config.yaml
hidden_act: "geglu"
norm_place: "pre"
rope_theta: 10000.0
parallel_block: false
init: "uniform"
init_std_up: 0.0384
lr_head: 0.0107
schedule: "wsd"
Each number is 500 + 25 x the weight over its row's rms, rounded and kept within 0 to 999. Layers, rows and columns count from 0. Numbers have three digits each. The size before them is the row's rms in percent of the matrix's.

# up: layer 5 MLP up, 832x320, rms 0.152, rows 660-685, columns 240-319
# down: layer 5 MLP down (transposed), 832x320, rms 0.14, rows 660-684, columns 240-319
# gate: layer 5 MLP gate, 832x320, rms 0.142, rows 661-685, columns 240-319
up660 094:471490531493456500488488490511474545531512495516501443480505470504508500474460466496528518488490494437539543474470545470501457509513498525499548518519452477496473495540526498465495504464464486478510492509515515501479470496517497469476495509
down660 097:496561518511531471486506490472504471475527570505505498470483518464508496517524533501501464452476518522490513534525507531535512484489482483513504516525487550441533472492513512515520498537503529530504483520490507496512533504513514499492477482
gate661 097:486473500474480520510553471533444490502490483504513488526566483498520510489560468493549489510501524533522443501532480489523485527537505517510505505524480503504484474487496501522466485529432484475503502472492525477469473533504526503524544457
up661 095:538488500510508533475506470495524492464488489562497521495497457510484493528483520494481509494438509466478517500494462478479500505491528491495472487468491495528494504509492540504506497499543549488460473481540598510479486524457468500452474510
down661 092:478476468531502473519488466514544542500535517445501504524491518467503490500468546494470509484489482486473501499533477462480556520485479509519491500505488528495527472516536520504438494457501535503492529468466468541480511466538497527509491550
gate662 097:510507509485460443454512503492509504521549543526510489458459461480490480466520498520481527470544492474519505533509512486501557494495501530507492519515468507532513520529530482505481484490525491527526497470506511507525489507523520458530493522
up662 096:509501488505487467490531453519521563496505526535510522515506471466484489479530462485525478530512499506501482541483469506523527530488469456531460529502485488501475487482519512569505499506515528526493531494482520528513484458508505444482491491
down662 094:488572503498483569466495490488457480514543495504540531508487493524431507467479491535553529476504517468536506523477517526468459527493506505480518528477482477534554511498506514464486475482541509479511490511495495498486506504501450515492534520
gate663 101:454485493545502488477508481487518489549469512491484437538506470551464544509510484484504564507515528476463484528479492494523509513490481512513505509517460498440498525516526440516496513516458456500506528469473498534497510489502515493509503515
up663 101:546532486466485496517485510497488523508507493494535573482538491474531497542502506502471467464479496470540492504524539470448529549481489517471500506487535536498517517508512499495492509505484510543457487486501502509453506483539473481422512482
down663 102:522497482514503496505514449492496524509513472503540508477493547514487479492512514538473497512490499501458497542514500521526479494528565481518510478485485524512498463500512499494497517481514545502481527470527517506497481541513489493495477479
gate664 102:570490528503483560529476536466475541511461477509499513475504502489509535511521484484541477496540475504490549462469536464495551463511478487469473557514498522504489538476537479490461550547503479505474464479479458513448506491522554534478525470
up664 100:506506510500528509496502455480519519478484464490460525478515484507500533484477490490532521556497484495502487494519502504481476511508516530468529503491494514492510503492499536499484481536444498495518490497515503469478478475476453501503493466
down664 105:469501519536480496527482483491430494503522490515502525471479480526484531483490486508468482506499510515509475509467500515483450468530491501491500494548519513510532488493497494500502450505472499495532523503497489475500497528529494489493524553
gate665 100:513496498467439497472483500534513502479462487475514494480472513537478478523455539517493498531447512502483507544506485521506490508493474476483511521512495538467477464499513531518476525535498490545482475495495575488542487490518526498515523480
up665 094:519475495471471515493476524519469533524491530513503479442494493539517504477519498502536510517456534455541485497522497486475498473507536499475497434450509485487504504488506490489470514476471541485510543492532542460470475473511512490524485522
down665 100:453472474566544508513541480499509448511505468470461469522471546432519504525523484503479499476457497520524505473515442516492536469501487508534505538461517441525524503486501513502498495495494478479497553547468502498517522501506492499508522485
gate666 102:556477496501472521540513482474467490482516455499514488461514508481517518500539510474499502479510553471505496501463495490478500512532518457494489517525480526490500506501483458524502491487460478509547476478479483541493490530541473505517505508
up666 100:496506472508487532504460505515497502497501489537507519488555441522512517486519476474443525496479504473492476502511479506500499515454540486521493465500530537529484506494510461489487469495488519479526476526542547537465482517510491463472529463
down666 103:459424477483551498523512515459511514499484475461506485504512512509510529519536525489488445479480492511512516511487463485498514533508513494512515527505522504498532501483521486549525483523482510526510461541513505447507489487481487510501507499
gate667 104:542445496514499441506458493507496515470520469514488521471512433525518464478467503504507552474495461474520563531532485559521518513549524508504459467449502521511499530521449452469514467497469492515517501452502518511508486528489520511459481503
up667 106:517502548497477546514489509519506528494528507555450510535495511483492547504533526543521488513507518493499478461508512523497465462481507494519507488504539560521496513507509498466463498487508482474527477484539453542505474462484524484489490510
down667 108:478489451495488479543521496451471512480468462472514490514495503537518486525479531502485484468507476445470536521512501495483509557484541494504496475514512477502487513513450491532516473487473513483488584491460503516505465534491496434495487481
gate668 100:489477464504508545485505474521516497498481535522499514485479481500524448524507487537492483485478457475485526529495496504492521509549542525479483525484500489469478523509536486476460491521490514518484497482496493466491480476503491477547516456
up668 108:513510485494516462514507502480536495485512508509504481517471490490514467517490472496457509532513507493519469490556509476510495523496504502514486547486485496473496494488539499487502519483508515493463537490531530507519505489506519551516500500
down668 108:483539508534500512483491504460510511525467477546493514498529501504500475495537547479479500438478517485472540471476506515497496507506500486519461530526502475494506529506485502486509530536517511501497475534476498470475526467447553493464486523
gate669 101:529547524515532466545515478496510478515530504458489493523524503538543495497469498516510505510495486488484523510486502510522581521496487540505491463509530505469489461526504500506524531487465506569477517493501519495477536502519545457530485492
up669 103:505527507507511463489495496519538471501495497481469487509488488518507484471534493499510522460527559462508490459534535501526481509493481498508514482495468522485482514522448494481459516485463545470458506492515504517449436509504543482509469487
down669 094:489552472529499488499458506518557498487494510488515486518501506505500476513517457503514511460545556475468494478481487536514533474490501499483482533518490480482525486481494492471518500511481475503495511498526524493517505441489509458484499500
gate670 098:501544521465492488504600514538481465494524513495513497491506524526486473497512514526522471502539529525496502544491461521502535512497561485475512512496498500539472483510507473512510526531508479493505521502523483494494512455526474490470491499
up670 095:503482462528513498536518529505487528478492535509488491506526504495464512502528490538455520498507486466517542525521499474508496497477518489465483501480513526495517533481534508468497504540499490450503486467485520561520465506511483539508554502
down670 099:461531504487528539478534520510464458509538483523499530502440449501521427495512496529479426461561487492511526479494485526516515540517475525536525501512445499520473449494485482478487507505477479438521536534508502508501487525476489495544501521
gate671 104:481441558516477550476493490480497462466501495501499472490490534503488497475495513512488526529497510509494537539540488479514462474526454477496500454518491507462489471533491541504491491509518504483500505524513522482474493435473489475460527493
up671 096:482455508524407515518491501534505453530516468497505528526508513467500531511471506516510476488475511521511481504498508503426490486512491516454480522511561506518486524518558501464527500514478542486464496507493492479503506494488536494527501529
down671 100:495484499451493433476449497513475560532505531493497495507495474494512481498495476514492534503490507480496488482503528560520498474521541482498446474486448478482521445506477513501496482542486525490521520500523463521504484460474497540486504496
gate672 103:526485508503493481540460519479537477484477497473481523457533461484537442512464536564511510508512431471506518503492478467478508519498484500498492490523453477477570510549508495528502531521549515477469461484489500508483534477457455474479489501
up672 105:470456481552480502507455503499485484479492455500490469477494530510528515496501517495482544463501455492522497506457555511480533485481505498490453490513484508493490488505507490458538499514541510510533517497469506494422490486482517512479485487
down672 105:514500505485497493494444502513551530481508518518472524500493496441481511492494532474477439478502507491478522518456462464511516489498532542550482471469517514496490515505521491503526548483494490473461500473510526492543514449507487506440508468
gate673 096:514462483519522482468463475512508504474506486482509488501510477499506494478501500497471518475447472478516479517499561503539471481504521520503512497519491503504533486473462485493528508477478483521525523532474507529543523496516484456449470486
up673 102:516521515512506472484530501490463459498500491524527501539482461468522543550471505497516502537498515516485484511483533511505459513487514557494492475496498482480491516480505497451494538547493507445511519534520497530455488526479506493498473512
down673 100:497483484502498476537481467522509510512509519495480507472485499517459472450494529479502535499489505500517502480492519505510527479491503521512485459462506531499486503509556516511534499455531534494473529447480484449472523453537523492503478514
gate674 092:513564482531511555530536528468442442465478485522466491470492522501470509540498490490509461491511500496482480550531458532508497487500490488529512503485491523484482477493489486507510484520464534530515488479490519486513497525555504510520547518
up674 091:489499487464508473454502483533481512531532519531509512479546495489516500483496545506530523452499529505518489524465504496521517516486497472517523552462516494497524506492501513515500494521475477515500512501474539495526479486528494484519475513
down674 094:520560521487536513488476505493525484523485530493474520504510516494494472523535470506541472547496512519481523491506529521528492536492516540471461497505474529506523482473504524493504533521536467478513517504501509495532478534523469500472488524
gate675 098:476503491496445489560526511502522500484479491495479498517542552522511531488494490498470498511467474494487502507469495478520528462527482466493517465473512448477489492481526485452491545478503522526482506512499482517537454533526518501501489493
up675 097:523501494467473499505490487522492517521519512510486510486547536478471460501494477553480523499521520491505510509485421480516459484497475487491525484481526477542519521505461503489478509522485505523501472490528483482446460496500514485457513518
down675 098:526485461577515512491487479447488489493476519472448516487461440515497527507534562524474498512542478441462443502477526477481499536509533496517510532522502469509532496521509460488464496472511477505474538449459505493511520528522510508519442510
gate676 099:452479500511464495492529492529487482499505513476493516498476493468502476478404488490506462529507468518488451538508514496487520503525484504511497527561511484490511454527548508509568502469509509490476522548517518475544452519487508519489489489
up676 096:482467528533493528453488464501477481461461511501516506495478522503513507481422478483488481503534494473568465493467462524492482499527480461494520491504499474488495506497522536543462494525543525474491482511503550487507485465494504553419485508
down676 094:496533541535479491521516537499522501487475477517477502504526458506507514519474509513468532503551491510543513489507449534469501556502503490508476494483500571480502502601495484487526505499533527492477522511483482527494523521484478489575493515
gate677 097:495520516492468515482486464530520521489452527472469492519470492469484528522515505514477520495503507492480482532496479513544510485499463502497489484486476500493523500495459500483490497478485502492476485535477504530477506517473505526476496478
up677 092:500517477508530503521495529534514520522499460476470491485491518516468527499483509522506510518457515544499508525506480513530477558509524514503508478512464489455490491422486467478527520505457489517496509549510491517479552507445478498457486530
down677 096:475552485532520469473511499449502471546535481485490507519494465517506519528531446493477506495507488496522468494499557542491516475490514530521454496519468495518507490479502506580526513468530530536472521481497507480556482503531507496520491501
gate678 096:524464526511438513511522491515467527501494485473509511453549493528519519495475478493479500476486469561546476530470493511494527503500489579507529512532455512498480479506502494497525499463520509528491498485533506520469552545495471460465482495
up678 093:495512439527526503500510457521466487510473497480505539535523486482521492464486511519521483504510497483513476494501530496479476507520472487464482507524513517512528493519517473513493534491512493520512497488452469494485529514488556513457480503
down678 097:492548520510513536492510490510494483523557509509486506494503489515517460521483463504533510530515561544518475508468541500463520529507499499527514488494511509511464525579487481512491486510477486477504554479500489504465505496507510524475535504
gate679 096:485501467500488468541524492536459494504470505515476506477555474549468507496505452479488465542500525463497479502513479495498550481521536548487506517508524517496481498506473511501500525500504487514486495488489477502516537504488536481477484462
up679 100:538505452541527488519521527527527499498482502506506476511511490524532476524510503557473486486481515476479520501449500484517458479464487554518534519539493503521497501474506510504508479480499500480464530545474473515495454498498474506472457516
down679 093:479532490523445512526483534471514559546510525470478447477503443489527500489471522483493479519505477482519480472538497497505514526499539497492518479510512541502485476466501497487509520480503533483534506452482523471503506494466496484522479501
gate680 105:485472493488500522514526487474500510470512500466481481533532469525510502460492482488486518566505478544530489519517530476547510496525510539488517496492495530542483504493441497459546500504513480503514550530505493476520483496523554526513484522
up680 101:514496488502480494505492473492545544515537498490531534536449416516535488498522492488460503562515526471526520503486543486453527536499496502525502532474490481521485487522505498490487455514473511510467511511453478499488491486481530497520481499
down680 106:502544484546485476517487533490468480541463462476457481498469513519441504490495491484501537529491469523490498472473487495547495532530473517491475502502448486509491484495503467498468489526526492472527506493478514495518474463520508426514498486
gate681 102:495511514519518493495466502504533516512473482448490461499520527519546536496494515522549519502503505518482436548487511505488493480506509522523505502497508509471488483524509436480481524507513482495459482457517481505486509540555581484500461461
up681 095:439505507520504528483476514503499489514517425476433507470561510499489513477543523520523467495534513465479474502467471503503490528488472532541472528481464537505490491486515491536498504473477481499492476503527486509470532492504494503507487507
down681 097:499549510458478500480497484493525480490451494457530478559458524486511518543504441492505491485503486496538450504535526491524477431499522522451523513531561480489502513467468502480539536496527491525525499482492491485536495495467490481504504564
gate682 097:530506451470483508476516479510464495499482488503510461521499536487504490484491526486438482484528509489439511522491495499542570519523481518535531482450490461485554516564525478454538485549489488516469482493521507494478495499563484503500512489
up682 095:506487435504460499456473503511516478508504535521487511493485508498488477501398520494498547523472496530552453496503507497497513478524533476471494517488522481499476524491498502453484511519461485481497466501465507495513482512490542478492493504
down682 098:491491504554558488483470538497518518531535469479483460491451486458480487463499527504504499500527570510507526526490519500528520513476485494521546497520541507468509526508476493522478445492500460527490521489494517492526504483483516480544518509
gate683 104:463495493481525552518467467465500490496486473488494537502494516502492471496497505465554480482442502514552567483510477529506517561485501507476505481514477527486440463503474499485514510527506501483500499520538533506508502488506449478516497519
up683 100:538476472516477481467531518544516455482483432476465500509506497448489477506489508482461455491501495499538507489467498503494457485464553497520514498507507476489480497521483491477495513536488468479474553506557480486508491521496469528506515493
down683 101:540505519483483514504485492496521491521515489551482495458529497482511492480539506522468484498513498515478494514498519478515546504511494469445541526502505535511505515485481504500468535496527519473525485506491488532469530492499524554503490489
gate684 101:499478522493484482505490485519502512538491499509523506519503483542495490503492481491511469454467494513470495435535486484504522522530517543505517539488500482461483469455460490536539514562487481523473458481493498496472503478473443467481532493
up684 100:533520508500488502525495510466503464462504487511509464460545487523519491499474526482534536464472548511537515522529460482516449451489447525476562474507474531503505498487485485445504479484512492551521450475454472513494468464530510464477503480
down684 103:515474537494459538473526489522528553513488518501522518493531532447471533487494459482506534516498486530496526510452488495505533504516543488458510529491479490518499504465515531456520534543507509556517494513466482514517501508514475476445551479
gate685 100:504518508530531483506503498504518489484510508458524510498519497472579498517491498508460508471531507524482498487481495486493531503475506514566479487465452535461486503488501535518499499459462495531522489502497483493507539517483452556486489508
up685 092:524525530474510488492526473449487493472525525500509518457512516539505437531513485494515499477519524521495517566468475542530505491491485468522533436475474512475510492509499452515521510510484449530432487518503514504499499493544512479524516488